config.toml
n_layer = 10
head_dim = 64
activation = "relu"
norm = "layernorm"
qk_norm = false
tie_embeddings = true
init_std_up = 0.0253
init_std_down = 0.00566
lr_mult_o = 4.0
lr_mult_up = 1.21
decay_fraction = 0.794
decay_shape = "pow"
final_lr_fraction = 0.0
batch_tokens = 8192
steps = 16248
Each number is 128 + 32 x the weight over its row's rms, rounded and kept within 0 to 255. Layers, rows and columns count from 0. Numbers have three digits each. The size before them is the row's rms in percent of the matrix's.

# up: layer 2 MLP up, 640x160, rms 0.247, rows 108-189, columns 0-79
# down: layer 2 MLP down (transposed), 640x160, rms 0.0484, rows 108-188, columns 0-79
up108 084:106163136145116083130113136056118155090120121147062098131176095138081148104134147103083123144180184101128107195185140159136109156098073101139135078114169200115093107106096143126078142140161146146130073156114196135134127110149141139128129148
down108 087:117172157109112150156112136048148104092100145109158083040118162097138097120126178123140149153128143146137161185172117091162129128147091130106146026170126117180145108096093105124080072086199151127105105097143154112121157150120148155136163074
up109 105:130075080170151114184100124180166109115114114174075120089149100075170091074114163064116136077095155140120144095093136152107070134102079184108121105104155136114106154176126107128152149171147042116133135184128123160149118134139105082172126088
down109 100:127131075118103170187145109093061175123106133157122114179121121165140121109160185082143041100167132108155136166143127156123073110169126144099150110138146082101120161096131134145133089118153173120143132085119096126111176147097206133067102094
up110 103:164141054157132091166132153157200115076154175095116119109129104103140140139128099084132125147136150112144176141088129161090155148122131096165102118125126167104126143141100142171160100086138095126144124116127133133131098059121093160203113105
down110 103:123080114137102109148146147104167103122134147080134161153131153126073177145150104099111100160135122089206121104102149114086088136116147084130152090191076115103119084159122128182161111124117106101106105122105181107170164169182077134102160161
up111 098:127125144075132168113061097143148195165172132141105088172126169117127086037164162088145132111156136135084117164160142178111120158124086123099142126134166148106157147173129148123110138084103117157159127135134187127109116133095137165068108142
down111 101:056120127102139125141112223119125119131124114127161121119100098128100125145161145119142144126098134118098105092104179143142131121125094093148095101177106138154113119102120182082116116129154079092158120096159118071123162096126134143154097139
up112 103:074146134133055094131127187138119113156141125095164134068154056148138114111132078124111131137175149142170085118178107156118148187167123098139129171123118140144155079130142179165038165138100117117132182117202154221126071095159097133140134127
down112 106:088123222148111114066092105140109123156120116168114147061092116171108120130104133090162151092139153160179108136111116179151128118105117173153187161106170167149138077127130190103153106110134149128167133172138100176168095154102087059140111170
up113 105:112112134151092138137174180216107158166134158108099125141195109124121122077125119134149111163092173089084140083197109107136122143179137127115163165108162101082114122065132154141131141130158131073094176100128133191070101123189163106121159109
down113 098:103127178152130153193143115182132116078153145065125125158117125134136095163079110118151121126133118115126148131134144080183138109111144095068179185084118117134130101100138077110093144021139148188116127120178111080088110138106102098142227152
up114 102:177102097151173117139187159103147126144040159100106106148164215109103122133158145160090147149154124148198097090189079122143098144159119098064142097138122120168133108154167116105107124119106107049145132163105167120168177130181133140105140115
down114 104:140104081132106160137177147118180096118172107076140159089184166140141077149142125089057130159110152164185141145133122136165145140147148125102126141106123180109111081118178107111110120147176082152181159118098159134128124170154165130126152122
up115 098:103113097090122116166099173233155092090111103094108120112137122048143102091111144136146129142186140150099135156089225151136115141106116124124140135126211134115104132084126154087115137087130164105125054117151130164127089093090103205159146088
down115 095:162112123175164106176156153182122169065147129142140113167095080120187158095125153110078081163108135130065102099151110197156142149150138107163133185120078159204097151105144111157154058116191139120121094085112155157169095153129172120149111154
up116 088:129146171120172069110053161122055190198156125115135129139134087087176156121122119130120166116121139109116130167151158127081185124101126116120192123145097172152104114181136177077068163170149110110100120087096142159120146116133135132203157175
down116 089:119159121119127097139094125089088146169179102096102115170121108167131099122130101030137148102193093102114171127107140098147186129091115146161171073108100150172178131128130165093100093109159162141137230115072123118104141089101121124113153187
up117 106:180117094134122159106068197131097173094152135125086122128144172146130104094147126099141118221101109131101066158118135090191113150067122105170093107081105144144168126169163121111120144121167064095126110099105139157034116130116171089202053088
down117 103:160090110158119096077094204127112163152145164124122097075091160169107153126145152090145148126125159166160114169123161076149124116102099125143090106069155150158116148139185175119098133177097168140176185133153146097110087092149227086170113112
up118 090:079140128167169136096144161088182174100104105179095134123187187137169090127111086149163112144113181099132149118059155125116094098070100132140156168107121161130145119096102164130101176152142130149126088139107163116166159129112124135101144152
down118 090:109184099157070116126116116146166134154124121088089211138101123088180111113093185108083076143106121211164187116139174114113097178085133098120147179152120180165221112140113131077078129127137052054137120133112083107097143094157144105107151130
up119 110:118142158120098139157124115177163097091156116122170124098151144104168113148092200143092150128141158135147095102127142141108117165131118139083087149144135115115142148137155099113056141094111179146141144099118140099114170137121094123124109091
down119 117:093113170140138109177130079149170096202104153193161122115133163144173131193186129056120142176145153136114170102158104107158102113161044165073128096165133121144123132160124140124106138106089081109139089132105145107138177088180126167080151102
up120 093:184224138131123067115144119127070087143167083112078087219197120137151114074127146135142097172136177136089090128083114140117177128164151147125120133093119094102091151118123111086128138135096112113115148098149169104082175145106126123086135113
down120 094:154194130119125123169114127082135139090099139142127089130116169116094083150144110078134179145080136137142089112096127154167145126147124156110059076094094097044156107097206142146126134172141103179157165123103189085050131079109151079148159166
up121 093:139126148150067098113110120116114225121113177081130125135184102093122108083166139180159134152128177106117152174073127122134124107120100138135145107143056113177108103140125085147062186054049136174165159138099130128154122121100121129147168161
down121 094:122109101147128126185126139156175119115103134130220066052111171105161126212137141108112138157138124120153105168142087114133165168109116136133168163170144103121104115090079126130131133163096079127114132130094149125123108135134127169146114163
up122 102:134134136110118087051142092199140091119164130128123160089155060023140091173136109114190124167158107135097179177055125097123156163096136130165113135165197146131096159121087108103083124140175150130078169136098112109105117151181152164134120078
down122 107:167133171142124116140139175167155135099102131144168154172151207145147121196107093101124083117092119135103050083080076079164176169148090144101122137161151132153095126111165115166068134147145123053140115176092178111113083153122144124164153121
up123 103:165086109100076147124098131130122156115167147092077092159157127125195158116151147121123127115146141172119096117172129146106139131123073113162125120146151127110111179140121115136068151100105150109134107101136176094088118142130123138107047168
down123 094:086140048205132074153138067091142091076073121114053101060121123154135110165171134163156128132108091057087153116144168164126120152182119061178123146129128138072116139093137078165091127152125163153180123162144140136113152207123179100087103127
up124 098:161057136156142148064146146143123157103137134102141115092171147101111163120209085137177155114128156125098120175139079168098087160179097132081128119158127152071151182104041090148077126155077114148144178145135136098130134101151150147149140146
down124 097:080158124176110156122149148126123081125093128126099124108089137165099144113164184122145134127091162062166103129114096147141139132166176149111121178192140116147165126161126138066087058092131098113154088109138118108130144100097120185052150108
up125 111:136157142085086075154096151133122163164153137142152090137133143120128104128045110087105078086152169132140175079081123137115113106163129127097146131101206076114142137079092136121071207126175115180123112070074167135106134123168124075155156104
down125 088:088155161136139141153110047099136093076126106124158089088134130151100134118141124162169139138123142144154080128170127084111124126094137076140097131170074166068138074159112169149166099130083124091148113185182100111170130107159146195077158179
up126 110:140159092137172149133100164130092159065097175156141104116132101108129055148118126181144130155141068116105145097053174166193139150142112126192152100097135166120115130110115164090151159092128097156164109115107136121122157151162116120167092093
down126 095:172104163154092031127197091110149176131111136142152150139120152142122131167101145100163167089095073102099121159132124110137114053139148174085141155129151115172172136162154144196111137099102116147154109150174130115091071105115104098038134088
up127 105:071126184160139110148128119094180113099127114154183115135193167128139098130170109164127113093153083134186163128063099112079176138073120152162134157117114132086116137161132140134158123154108159227113086131129084085121166097132138085121160179
down127 097:121170102149120169141146127099087101140090103152109116131069199135160165066113122172110094122170090112109144132162068103116058115159170089182117073115110091093099137158157157199053148098121109074182108159125178116146092139158193159103141132
up128 088:170156092160065096153119065106135194115189143117090170133187124093137157156081101142079066108123156145112113105158102095109179127117126131102103130134096100206171150088143095145119157207115124052106145135115127125143117092059107098122159117
down128 088:126102142108099133118112146125105106193097118108138087123151137085165108133183134113147124123133127142037104178107112138164149147101141142102219104134077135145162167097137144120119124101127074221157086079114156121168129111074152140161069111
up129 094:118101103142177195093087134143097148113126072079100145141207115102067110159136135136115075110121126198143150117156135134115120134100159168085075207118116150137120131080110137115082131129087144141126179136155093149093117131131122162204132126
down129 101:125155060115175155171121089132109177161088111174117137112151089143090101181105111168104131107097126151124170164131117129068139139107075174137118153107102158156109126109124165141156125131139095194151135140115146134130136117099134115105162164
up130 113:128081132168149082093168165124125127140115129143122063090159100161120112080134148117163098083107116108133121162184128121137110176112180082144117123124133122107164154106148178143125148112108143189102213152132149121111106105112107053146102091
down130 118:095073149098143103116186153161111150163142120166098082132093143116124116058110124146134155145088082195089158154207160115146158094141136117116169112045104154114158143134164122113103160135118122136103153114095129080160082185098131069128165116
up131 101:139190156145147144111170119117129138135172098188151092152100168113052142105142156132145135115183116134122151120142137139101153174148162142124142136097156065096140132196125085131068132166137110062086115073116134132066115105100113146127131127
down131 103:155125111139093131130147139148063158107144094111115065076143122063120114080109210120091134113111120165115123169136129086106084118127165084171196115109136116140074164180152081171132108155081122143108123141142150121136115137145094112075101146
up132 086:122051111112119124097190082138134102108139097149122173162098160086116147173131103102130117187160133130096166099180148120185119125115081122095137097165112133125101100152183150189108172173139130136145179161192129097120110110166108111110136095
down132 085:159126086116183108118134180115127116054177116146138125114090062107162108123085142081066094087123091100162083125123121146125118085099131108134106199162169131087127179065126130144111156150102118140148133125144088172183177182132178110103172116
up133 101:123166155163102149140159172119113126127111176126136151144125149095155171112109081172125118114172137070183039116152096145153092115130106158125139124154154133115166091103135090121100129092138140133149153150145054151167120150156127121162157122
down133 097:084097133109152168065095149132118162125128105052093124093102105103115131145118134089149176168130185122102159092164157219161190174134174195110121140155098085134127091133136167080132116107119123059139130076104163079103143192143128153084127138
up134 097:112190158165144177156193160092129125103107169140110105204104150153083075129107130149166074102088200157118187094053141124128173124108146104111115155081144098171144134140145155114116165117045132085121135099187120128094168156121114162140131124
down134 101:157096147085192200126081130144143080180139173161135162142142126170128131138078191149109100108165145100161081135094121109099102100140080109105138160136148097154129188130101092146126074160122108158135100133137117182109207116155131115123142165
up135 099:117093105183163160155155157139197169100119105132121129155122159099158121126142105160077113108131146115123136085066075117096085116129071111082116157156062116093112178148140103185174162117106093096108171148103118168100181140102167158147145164
down135 105:176129139152120133131149115150161105149138062095118176166085190138112166081171182058139152095133136140141186151140160117148145136120081104084132147153089086132121105143149104127095119125127101050147192133092148132108142115122095130094135193
up136 106:176088159130151105147136126142097122125181147126074086112152152135129169116132165115111124183102172135119136154112112067100059044148078099125079125103120121133121075125100149143114139101141106123168068112125145150117099187138141160162138111
down136 100:065192080134119168157172133080147111087164061134137092151119147055117129102134130128118098105056109174128170078108201139166153127070143091069091124114105147110098080148202132107061146107179128106156136143165116162147170116128114177148149112
up137 103:174196143125136132137132087126165092128172161152105123177194133108138184192142141174142151129183088126122153102121151105126154155081168103102130105160104151149139097126078127177110127141101172135178079162139163106094047166169107115121181114
down137 112:127136164037117090123119145114137134158131115191138108143157124067088122161167106173119134135100103128050112117115123151162108161157139148123144162080134101100095168077128125121175117198164176118128141083141180091105149148052174173118151116
up138 091:103113106128137146139080103124076141079124151164135140143100136076125133133143104149154154093141142152182112167086094142135137159135085118104144093190128067095153096130109184100169148117114149102133173122169070146101128096143124112115157143
down138 095:189167133096108100135118148117122138112193161111133122159072171064145166093136136151089120142086130168136104140119125151133150173104123165129189124179125096119126142110130074136184131173144125142183117090110095170161105142132139099184109086
up139 100:107156112132141156177066143124158127112158192164154072109187102149116094110143141169132169117124202134160103099094082101111131142089089151106104151199153078084124173174132133137109186091076102184058103206137152121098129095130141133143176147
down139 100:144167117212144135167175058123162137125095155193146158092133177132163114104106143101091117132120092145137115133119101104177145104081096131091144052128142184142145110141130123096072116077171123078132072133096140127159164174189159168159140134
up140 092:106197143136133138140116143119104124093159148147156094087079143086138122138125179133143152081099174127116145167088128196147090169150095093118078074119159093125095096200141169158143159155152144129069092094180126144066094151136140183100187096
down140 100:158085043126098104165120164146083157149155115123157135138167117183135128132172163172137137138130128113132100117129114132140110103066144134135096199092101072181120172123088082106199194152158135109126119124152164116173119054164118144131052127
up141 096:156147042144142159057173132163176145124170148082128119158127114096134117105133135098157136176124088106134130164096139115152114130127087090079113124117160136096069112135114127137133135144103141094085136104109185172129132159116147115182159151
down141 101:130027148128119127171115102151143121156171158105183104137092189095119103142109115152166199122194114142149168040166186137118142131136109149096106144121120086089086122120181127084116123112131126106108059077165084100074164161137091069171157091
up142 097:135122151114152138131126123160119099127089157158128121140073105130117142128169126135139093092055079129039135171092104100121105119114166076106181182146145074106178112160179112176058175127117092161153124068178112170075068154117102114158132190
down142 091:135079115165094151167116151047103165126122060110176087139189145082110094161094119125131136113072131118077056160097133186130177110116147166103163085133166190082125082136129179142110080107136149147121118096120164137112119148115124136132135150
up143 100:116122056169170146148147121084152136154184113155142100153177103147182142153108169134156098116108138128164122106125125135068080145142159082123085128188089109129146140168127186116147142141186091143124143147105155092152108151149029157088151149
down143 104:087133123109124176192142145111153105161114119109118077136100084171197063155085137183102123172084171157124138113136083144091077159135151086083112161144086122183148133211139143142187127136155148137086171141138132145149144096144073154141080119
up144 096:118166090120129129149113139133140128145169156107157073164101146089081101103132119129089118105121112160114097131119168137093165162155133067102195053098189151109121078109112117123118134085113132088124161116107126134126107142166085127107133146
down144 084:101123146081146097168141137161113128108118135141142160055149127172118196151099139105126133099099184100184142109148178134137115113127212183127065155105148127104146182139147129114167156088128034093139128126152104104171146092167116110120112082
up145 096:077130097110119153121195100097110087151159134098148076123149125107152152148134100104186128179144110120116161113135120224073132136123158129143155126118159191136153136159105077164113108132122168210134107145132178077136164143148091149086122150
down145 099:157129173092144163110167122140089105129105120120130144149137103109189109105127158119126165109135088175107211078120144106130110113117091124130102151119137162086152151161093152117124164105139147098186126096095184128215121095116151176105111161
up146 106:085093087084169081091175153236107140139063110162159190124137059116183145115126088158104058134119118105103069152104131098142085126152160068113148166150132129131128140035116161157124126148144147096144120091093116153141157129148164147114149126
down146 096:142155124101113196136139138106157074144156135115122146150165224150142179108110135167103146116146158154159099120123125083127148162144141118127138095144112101166093068104146126160135132142101129118138123139086164135109108090126105133100109144
up147 100:158066120138134140112083086074177112116179163168146130089133134119107139096125119173167110054133097144128106118134093172138084142082118121095104049105158165108123120118140135121092162172122127128143123199176230085182147142128166075136126122
down147 111:094133171069149098110114080126136120154091130135163155066098139123144129143196151128128168096100154142153085145105128165083107122098099139151208120137103120128196125162136113146154156168144063138068138156088106085136137123128192179128117141
up148 106:122187195131184121180104112104152067160119124132107085162135145146112156154137173118105141113106132125155108153132092138121123152078111182072092168122144129100163110171142131112144158122120138171112123081144173145056074165158065071084161220
down148 102:159208117146134148124108097162118116136133157142126171137063113156106126073188122125078129141196099066107168104119156114068069127133069135139189124132120103118114145103115132158150094198153166054142131179128121146101139100107100164122131092
up149 106:157109117147092147131124163108108137144164081077135131128138121109078146086190130116169120101159122119098074120133152124082111137075089114111121129191144139079141117110094175123135186103122098150080177185117141153158211150109133097134096163
down149 114:160172146126105152114163169136105107127110080131102118123137090084086090128194133140078118110123075143091147133133146106032167189078070164133197121183105116105123122115096156134152119106119128089073096153149134141185182099135107145175085147
up150 099:198167175105111205154116103122133145119114182122151083155132124143145101129114123170100123094186185138125100124146107039138107159140116054180135085157131056122168140087131112122108169078134129094144080091118171090028121171160124085139137127
down150 103:119103062181093132103123089162127096188123144134102142129130133076100166118123122096137142163103099127126161064109110130171106100135157098173165064117122125135092162100128116061130102083124158102139195143148132168161098122158125207092138109
up151 092:167107163160159186105112129177127155108142134086142109125075130080143107160132110150031141090215155098094117134086187118094056060125090103125157126083104185142126114080100140097131151137135160135162119112139149109129098179178141145112146120
down151 088:140072161105151121110123081115094147077113094144103129102189178161172134118170199150084133122113141124100110111164151117157121121112083207135165126116071193133118074101160127109199112182164126132178151138107056126138135096107070107146092136
up152 109:157108181157099153072103170193164121104168094101123176121089140079148105123134140117107200087153125156112133126141135153084108122155147136139043100095180099112089108101155161103153172113145157132100218097098111170130180121148101182108133128
down152 111:163144141165207110124111195174162045105126050110147145114145052192131132088155137148152182118133122136125103119142149134142078112135099150080100154176091137148121118137151106134145113180166117130103123088142164124126129072139143157144088141
up153 104:130103090145154139182061137158169106121132089114151144118147142080160096199101131128092095127171098142134095079090095129188158107121125172098123123099130127143112080170122134130159135047151193120137058145178125103143038130072106182089131091
down153 103:156202130173130080147135133110135117103139114116153122139171163122155175098116123076140151097090185066167144117135118152104152122110178128182150157167113142103113046152093140086092143156124123138094167091086168121117162163145119151076116149
up154 084:128124093104154099135084124196141166075154121130146117079142120158091107108160061123114159181157133146143142099132102197126089106083143118129155166193123142103091160151205155119174146090117076125184182170144063121100106171122136100086122082
down154 093:147151091051106170097130116131126127143113102147110116090119124125125108165146154061158151123147154071166128167126161161128154117038133171148160131143118165118160126170100118151118131139087104158172172125078137118099098117084195091129170132
up155 094:114119101192085122199116199126120109137130119146127166185146152121188114078172107154176153153189175157131120143126122168072182136125085104102178167075126085146168097132102123148114126127105127095082149119162167132074164124119121170083121156
down155 093:141170057194101134165116126138111173116114086181141165155133151165134078083163183179133180108058067115178104048139131174114140109103146143143104098073136153131138099142146066120161120164154114134162157164122158103119144109109177122109080183
up156 105:108178091115132169104125160100126116106118123148147102182129089158084085174230125142144184124170090154161121078109105130116098134110131149128131089172214164194160113146093082140155110091087125119116118120098090069199105120133111107125163129
down156 107:130142197172183107143135160131142189071140035091161117142133101078177134115104146177068135114107130086105044127166078045133157146089102166085115160199151125114163107088098148095140121182126117128067140122175163131123112116125159119115109104
up157 099:122101110114133075136139159126113114105120156105124126108119127099128144121122134130159136120172179123126093204104091132127156202111107114155118129133136141123132175153116114130118142209158138150114181139128078161132154108034135130121146132
down157 092:087130125082114109141095106090107109125138179150147135132144110105138095118114120106135102101120125159101144155115116155063155138192124109133183078103130131220132116069159068110121132182152150108129142157077118165225082059131123078137117128
up158 099:120127123079124166089122104163123102139128120119120089127100126087069145068122148169180130102109081162087091158096103104090145119124218058167191089175160171140127123152127092176135145109081134091147154132120127094119131157142141091110120098
down158 104:139146121120151114123161135118140110186126118100120123094106153117088112162133178091125113127082084106131145127116116148090135115140096105179135146140195162154116099101141120192132099138102134171182180095126128049036189176101150186153072172
up159 092:079166101120153028142088150159128129115127144108164186173150072112136124099101120117093089174133140188135078202101129089164143090202084132143118140093118104103206118123135115101147176116128138110152143167149099086130167109167095101163060150
down159 093:200207102113135123142118103132112211168123165130125084135122111183144117156135121132046141172091094130171117141170123125111123128109078129153176109125082107153162130096089088141183120179134060085136118149150077067208151117078143106150095149
up160 107:171088097119192143154122123143078089163158143085109091155145063139133134099158092146092186114137118098132116184090121130113137176114151100146094124100139100150144129138093157149098101114153146183169109167133131117121088166236114128125070139
down160 104:168155089177205124130074120088163178166126128125118127103145103147112064141128099136143183164130180054119169113202097169132112157152103134155088089095132059142084125122098087102126100118134129159092136139169158152113095105143119096103053135
up161 103:200158050138126158132136101116132164115072073082165104117138066162140139112117119149087148122136101130124139141136082158150140146161160122132135081126101111119119070201091102127085166090076162103118171121112077147161115160084133154081132153
down161 104:066140093140171115103115109103169115062136105117166094098131115174130160106124118115097126149132130155190139109087168160076108158090127126113131116100185210132197127088157070125127179170122159126085194100080101147120145143126098199153149117
up162 097:116089141143143122149088144209167123052144123120170154110135090125148156149136120105084146134129187121123045169158074103112114114190086169138061111125128127112110110062129129086148143070174173021161147122119112144086177110138151166113175106
down162 100:131123127079163111142172129127089110071089188118150120110116102125080120142140138157142189206133143075090181125137235177157170139120109186108172155101115173145112078159149096088096121142094114123181108156113121149099133082121113146108112105
up163 099:128109151126185111061158123148132133162134149114138133113080080069123168162118069151146100116129092126122099131120089166148123187124170157134133127117152088147098092128108167064114159110158172179111117106143166087170104080106190129090143108
down163 094:155060098125155156140170180121162142170100163143095158082160157180071152127109179106158199118117143161143153158197139091095158085125135175149134064131129102184138092078178129080097155168115076109157173125138125134095113182120120125143127171
up164 098:160105152130134149120113094167100165107137198143137087131099087106139062094192077163135104114122051191122191139044138162077126134106136129126121111100139122130118149081098097157180162149218160122105126164117170091106121072130137190086091144
down164 094:165184153108073150094173176151164094116066097143121073140167116157184133128131121090105144122099101148103105154119054175140167124032195164162131140103152194149117115084094193108136123147138114100126075162074197137117115136133118156131120124
up165 104:167140089138179157149093178177110108057143090107143132134163086066114146157056146098134132067122177125159162147149108160119148091153117146155151142134124165117077129089102137116104147152156129157079137119163143125133154145124070139152143122
down165 103:168144095175101145128137124156176076156091118067157105106073118153163156046123113137151078181147098190115151116103082164183154147099106127113137111173098149136086180163114165143111156122160149139122150074100152124145104200137157192125103108
up166 078:119167107122143148190154161159170137096094122137067111126146093110084086129103139123116148130075102182111115178135133109100158134134160180077156164097194148109174114140063152150116155113079135129079153128073126102088084123142145190128050137
down166 081:148147121133169174096106105112101136090078092168148188188106102140143116144149107119080073132127170157138140173084114115089204154119100141093173120089096098133073126137150149101070160145139101137103120138089092138130141119131116171129153208
up167 085:135089125150175112146121086143151136097132159092134160113168164134097185154164175138103124148083088123093148120165113119085142140031062092128171132174146177140127077111082073072180135125156147090139094141110140122102087144189125145088121173
down167 085:107140145146119092103142075119176105082159106089088112083075160166135107103141144133107138138104102116156146149128122141193106168132128096154108062158132140149130086088108120125150117111124100158135184122100121114150120162083139112125136155
up168 095:164072153137103065098100141085167097144106129100131089108115131081101173117188139167097099120115183198171090051164133055150114197123158149185151120153125126131100141145078106137112149064199113162109113097125137125068154196134177123104102086
down168 095:082109134155104130170181109094137106161117104033119134154119149090118080126159171146126089097171153121107122095107190131141121097119167180109140160113130145097102126169142127086125150121115139100141040166123147170136170091134142148081171098
up169 117:172161128129190139162127139161133181116113111108159140128193061099142158145181107190151085080135093157099097093130155143146080160082149123082158085155131130125146134155118110095074131130150103119113151100150155129116079086099173131141157164
down169 118:120124159162176179175104165099113104153123086152190093157176124078119086157163160200149124108084111131157134138140142190088086106087066148094137088110137133152140140105163099144161138136176031105159085169134092152065115110149140066102121152
up170 104:055137086119135099157077153102099134123110149205085073170138099093123096112110139146122156139158165143159138118179175156151104119170108144139201163129177197127143128129125147140094106099140067139112134065135065105085151167123079082151121082
down170 109:147154152094096115115101180163153136089129103091148151177083150112117143141132185147125153166126150207122093116143190093117116143127170148122073164162067122105139139137069149064106075099178096054081114162043136086158129102164158085137139112
up171 099:075170087062070136115176121120132113104164149160106151107113116119119093136103084152086117104098118158086141121097154114113138165103109178126122210132184172146176131101053149132159121111139147092164204136093121114123140121060160123105181135
down171 104:087150142095100137128119144114139119153137158159114065076127098070141078151085133153157107074086133171091099159140145102086162121112118169084152168193126146171108118116154130168199157145131108091141117125119156147053158110172151126142080125
up172 095:122124086143110198114103121156101117146149167123134158115132174124104188135103153195116140154090158105154145186150115162137157120131093123135172136079125073118153098173099118116137197108112120160032082115112103141073106126122092150106074161
down172 100:121124122125033134112107099117125112082201135139136155155067151086110146164120146095118145117157165096199148136096182156108107108207080132091131120131136171106120102097130132163130102133179075116124184167092154139099123051113125120163093118
up173 108:189063156155121109103159102149113082121111078142140159180146154096144206182110128130122074078179170086074056125147139124054129080104150136159110072053080107158106114099065156154119124108156141134139147144151191122174125169138163116149117160
down173 106:100099143138110142116110171122172183076113193045120165147122165119109120125140117037084126106079114094112141173151167113131112149107178087185113168121124162071086145125099134105183083139151125094194119150129116123145170130179167068126126164
up174 095:179090121186154089102128178093128082142145135149136145208140112189139171125131107171130147176157147121142148081110099119068115110108121152106169126157168067135066088113116099162079159116104155172109081145098131091119122122136138072128154140
down174 103:112117138142098152112069012125125064176157113157128124068136119115123183092143142079096115113086157169202176139084120125141154134129063138150092043082183122130101173105186123124162141129113150212146129141078172105137104126156130137158169093
up175 095:097085140157096168155025187093109149065094119144164162158136113119181092152141134150135143136163166145162082141151077112118114101112181130094144148100149117151125177129156095161197078110128155129102153090166193140053161121123094123111077151
down175 093:099101163100107144092111119062101144178102134177160152191115118115160184093117075151164119160194141102191128122109072169130184114125142149098090116142182127102124067172153091115179105070101131095115181130110136155119141108077118100131126157
up176 092:114122102091107144095134069144118114132179165084156108139159102141119180112156121136165109131156111156125139082172094064138128117124152131141117100140060083096129114073117142102171084117168112136173179147140130055128156147154200085113108126
down176 090:126113106113093102100189146139122173088146129096097148104083103116148116094173133127173129116113168166103149106139113132127185121140139203099144165077080106137091113115135136095045129089094132101072099145118169152138108202099125145157115138
up177 090:143081133153110141088100127121202184108120201168170090159144117122102078140154151113160117158149094149099118150114148074131135141108149096089118078112060085170069188130155137094150140141085111105109168127129192187165079157117153130148128158
down177 085:100065120186082126121148110135155091141130178121148169166117121184131136185113154139106140159149165154116049115141136082130106119110139133099153162188136144126133068090136140107116124082109063093134114103142184138138142112151154119123132125
up178 102:116109079160150109108110124131075092106089167125128115088132132084158135098125080141192081154164126085092145107097157158102140115122136108124090082163110154097105115113075164124096164099192212117122108078144160172105178172123121149172114111
down178 101:116113147108147126111103156159100148141117098173100062162125171169155100088150114149095139132103151194125158137150063173143134093066130136122096155103110120137120144210094134066148106087116149124114094092111149164104146136074150146093101187
up179 094:160111135062176090156087099083138157127137172125083139110115103109096195085097156112143179106147106144123150135195065174103085109159145101098076117113167130189121157108107155196062128119153103099112140142097158069110157119141119180151147117
down179 089:043130133101127107124129136142118180194175180116150148042153157163195168132128178126082094116163169073102154109131136107091121134157113148174148157141197116127176133113083116108129093184136118139074065100097128128088164116139133155066151114
up180 089:149118209127131169078095103126136186155153123063124065113144123176194138118113129140147096135148136071110109137137171087085117131144105092111125187121155126112145129090179149144141125136089158153130131131088143136060069152174141165077142140
down180 092:092061146154149170079126156102104150119148085101121092184136084099096070126141130174109115101116130085198104135155119153103165111163127108105087109114110132143109118103083150112160181153148176145110126119127119134161165087096139094112154088
up181 091:167089112156149040095106164041128136047135094121147093104116079145142113190079102144179142108097102090183108094156141129134136051123181178110151148121141086164146150132131140120129180167115145105159094232090081129171142126123154115111095171
down181 099:146118086149098128125114097080117128106145133158157142132101170100132133163122134126144116131053144163168084082160112106183137169114139115086135144115120060106160116096172079152126115143109140134116123096087085159181081199160181077122144089
up182 103:117104139124189083130141138130106149109109129172162111164194202097116195119127117047133210151134142177109118168090114132147161075135144101128138106137097124144134177159136106090116149142134169123104116162141165098105125164146132111093090131
down182 105:114108156151082103098137125184072151165106132146144137133183214124130141133114142063085119192144144098132131108127099208141150115190132093109154147108126118147089147139149118109129103130142157090100135073118190142129153128097131101091091091
up183 098:124097169079100116153139133179155160157209182110170140105127167084183117105147095124134142101099133132095094125189145077165184082111134102135090131117173137099089087117153095105139152179129124132122091093127122122043125140120084161170098112
down183 089:136143171123102151108074063055195184058109126133172151098151161114139119171198188144122191180145090120107079118100181125087149117112166172114125097102162104096135113056119126165152142117172155141180100146119128189132047129117112136167166135
up184 110:159127083132147157098062138147090191143121111062117083113173137098163020154101114171171134168105157152080159176086169145127159223115111129143115120148060125119152118104109097060108185157132144129062108124104143180119141123145093105195143108
down184 108:148111093109088161149142074101148092163120104159143116098114168087203100072138140052080087096132177104171160170147099144143134152107179131115089159121058128100149169116178115150130164126151074112115120070183129157144142158153138105164077137
up185 093:125129093116133171138172157139080067136052164169099102123097153136098167103119110139110041089166099135102165163130102108073165188106062117113089126145161117119157161086135133111166166094136142113102116138135162089014131158134191137140112070
down185 091:104080092164151117124156140074081090143097123168122102123102118157103142127124143121148095148133134148145150139138100159089168073083096132160084149173123175154142156081166161084117070144150112112170140156143137132051140122169119129108116088
up186 107:095160120127076114149130091133120120095149199104133114145116069092073129135100131136097116092134109169078092135147098126136134113166210086138144089127115159076215129128136104141107176137120130096120176149102108087059188147160163145148131100
down186 115:157142069110113161155124085106125172104190149112139110132114080113047173161109157168090101134118215122154146097212106174107115140133139130094162175091102092212094117119144160130088134119090132072169186140061099165129174164172093124099178161
up187 092:158132236150152111094119115099116185130113166094151116138117178161113157188137102151133101107175058114165188127132102100063161143091150143085112122100069137141127154126136111158173101146086189126085090134126086131128159141154165140085168213
down187 094:151139092094110157119073120172103130090123126145136142161110130105140092093132139055117074118123149178097086142207169092164114107172197125136086121156128190095059104157146081059067130094158094209096120154126116150144153134089159107118086072
up188 098:079111154139185175131106114134104140105139122130116075178133139155158159132196174149167099088116164139127166087102125139096164104071099088138123116139173120120135162162130142140114177079126134154136073157181163062135152192077149064116128169
down188 112:150116141147139110119144089180154115171080056211098132136140096111131188156059184121156149152150117128068143108117097134176089123137097152083180123098164105115115153142141139160111180171122180094154110136114157128106084125148131130127101123
up189 087:116073129157158075097169088141101096119148178144085165195203126096107163086149156120187175108168157143111163078104158175083116058096131175155157187151154126102065186054113142127141145097153155105102090123140184082135128193140148101146115141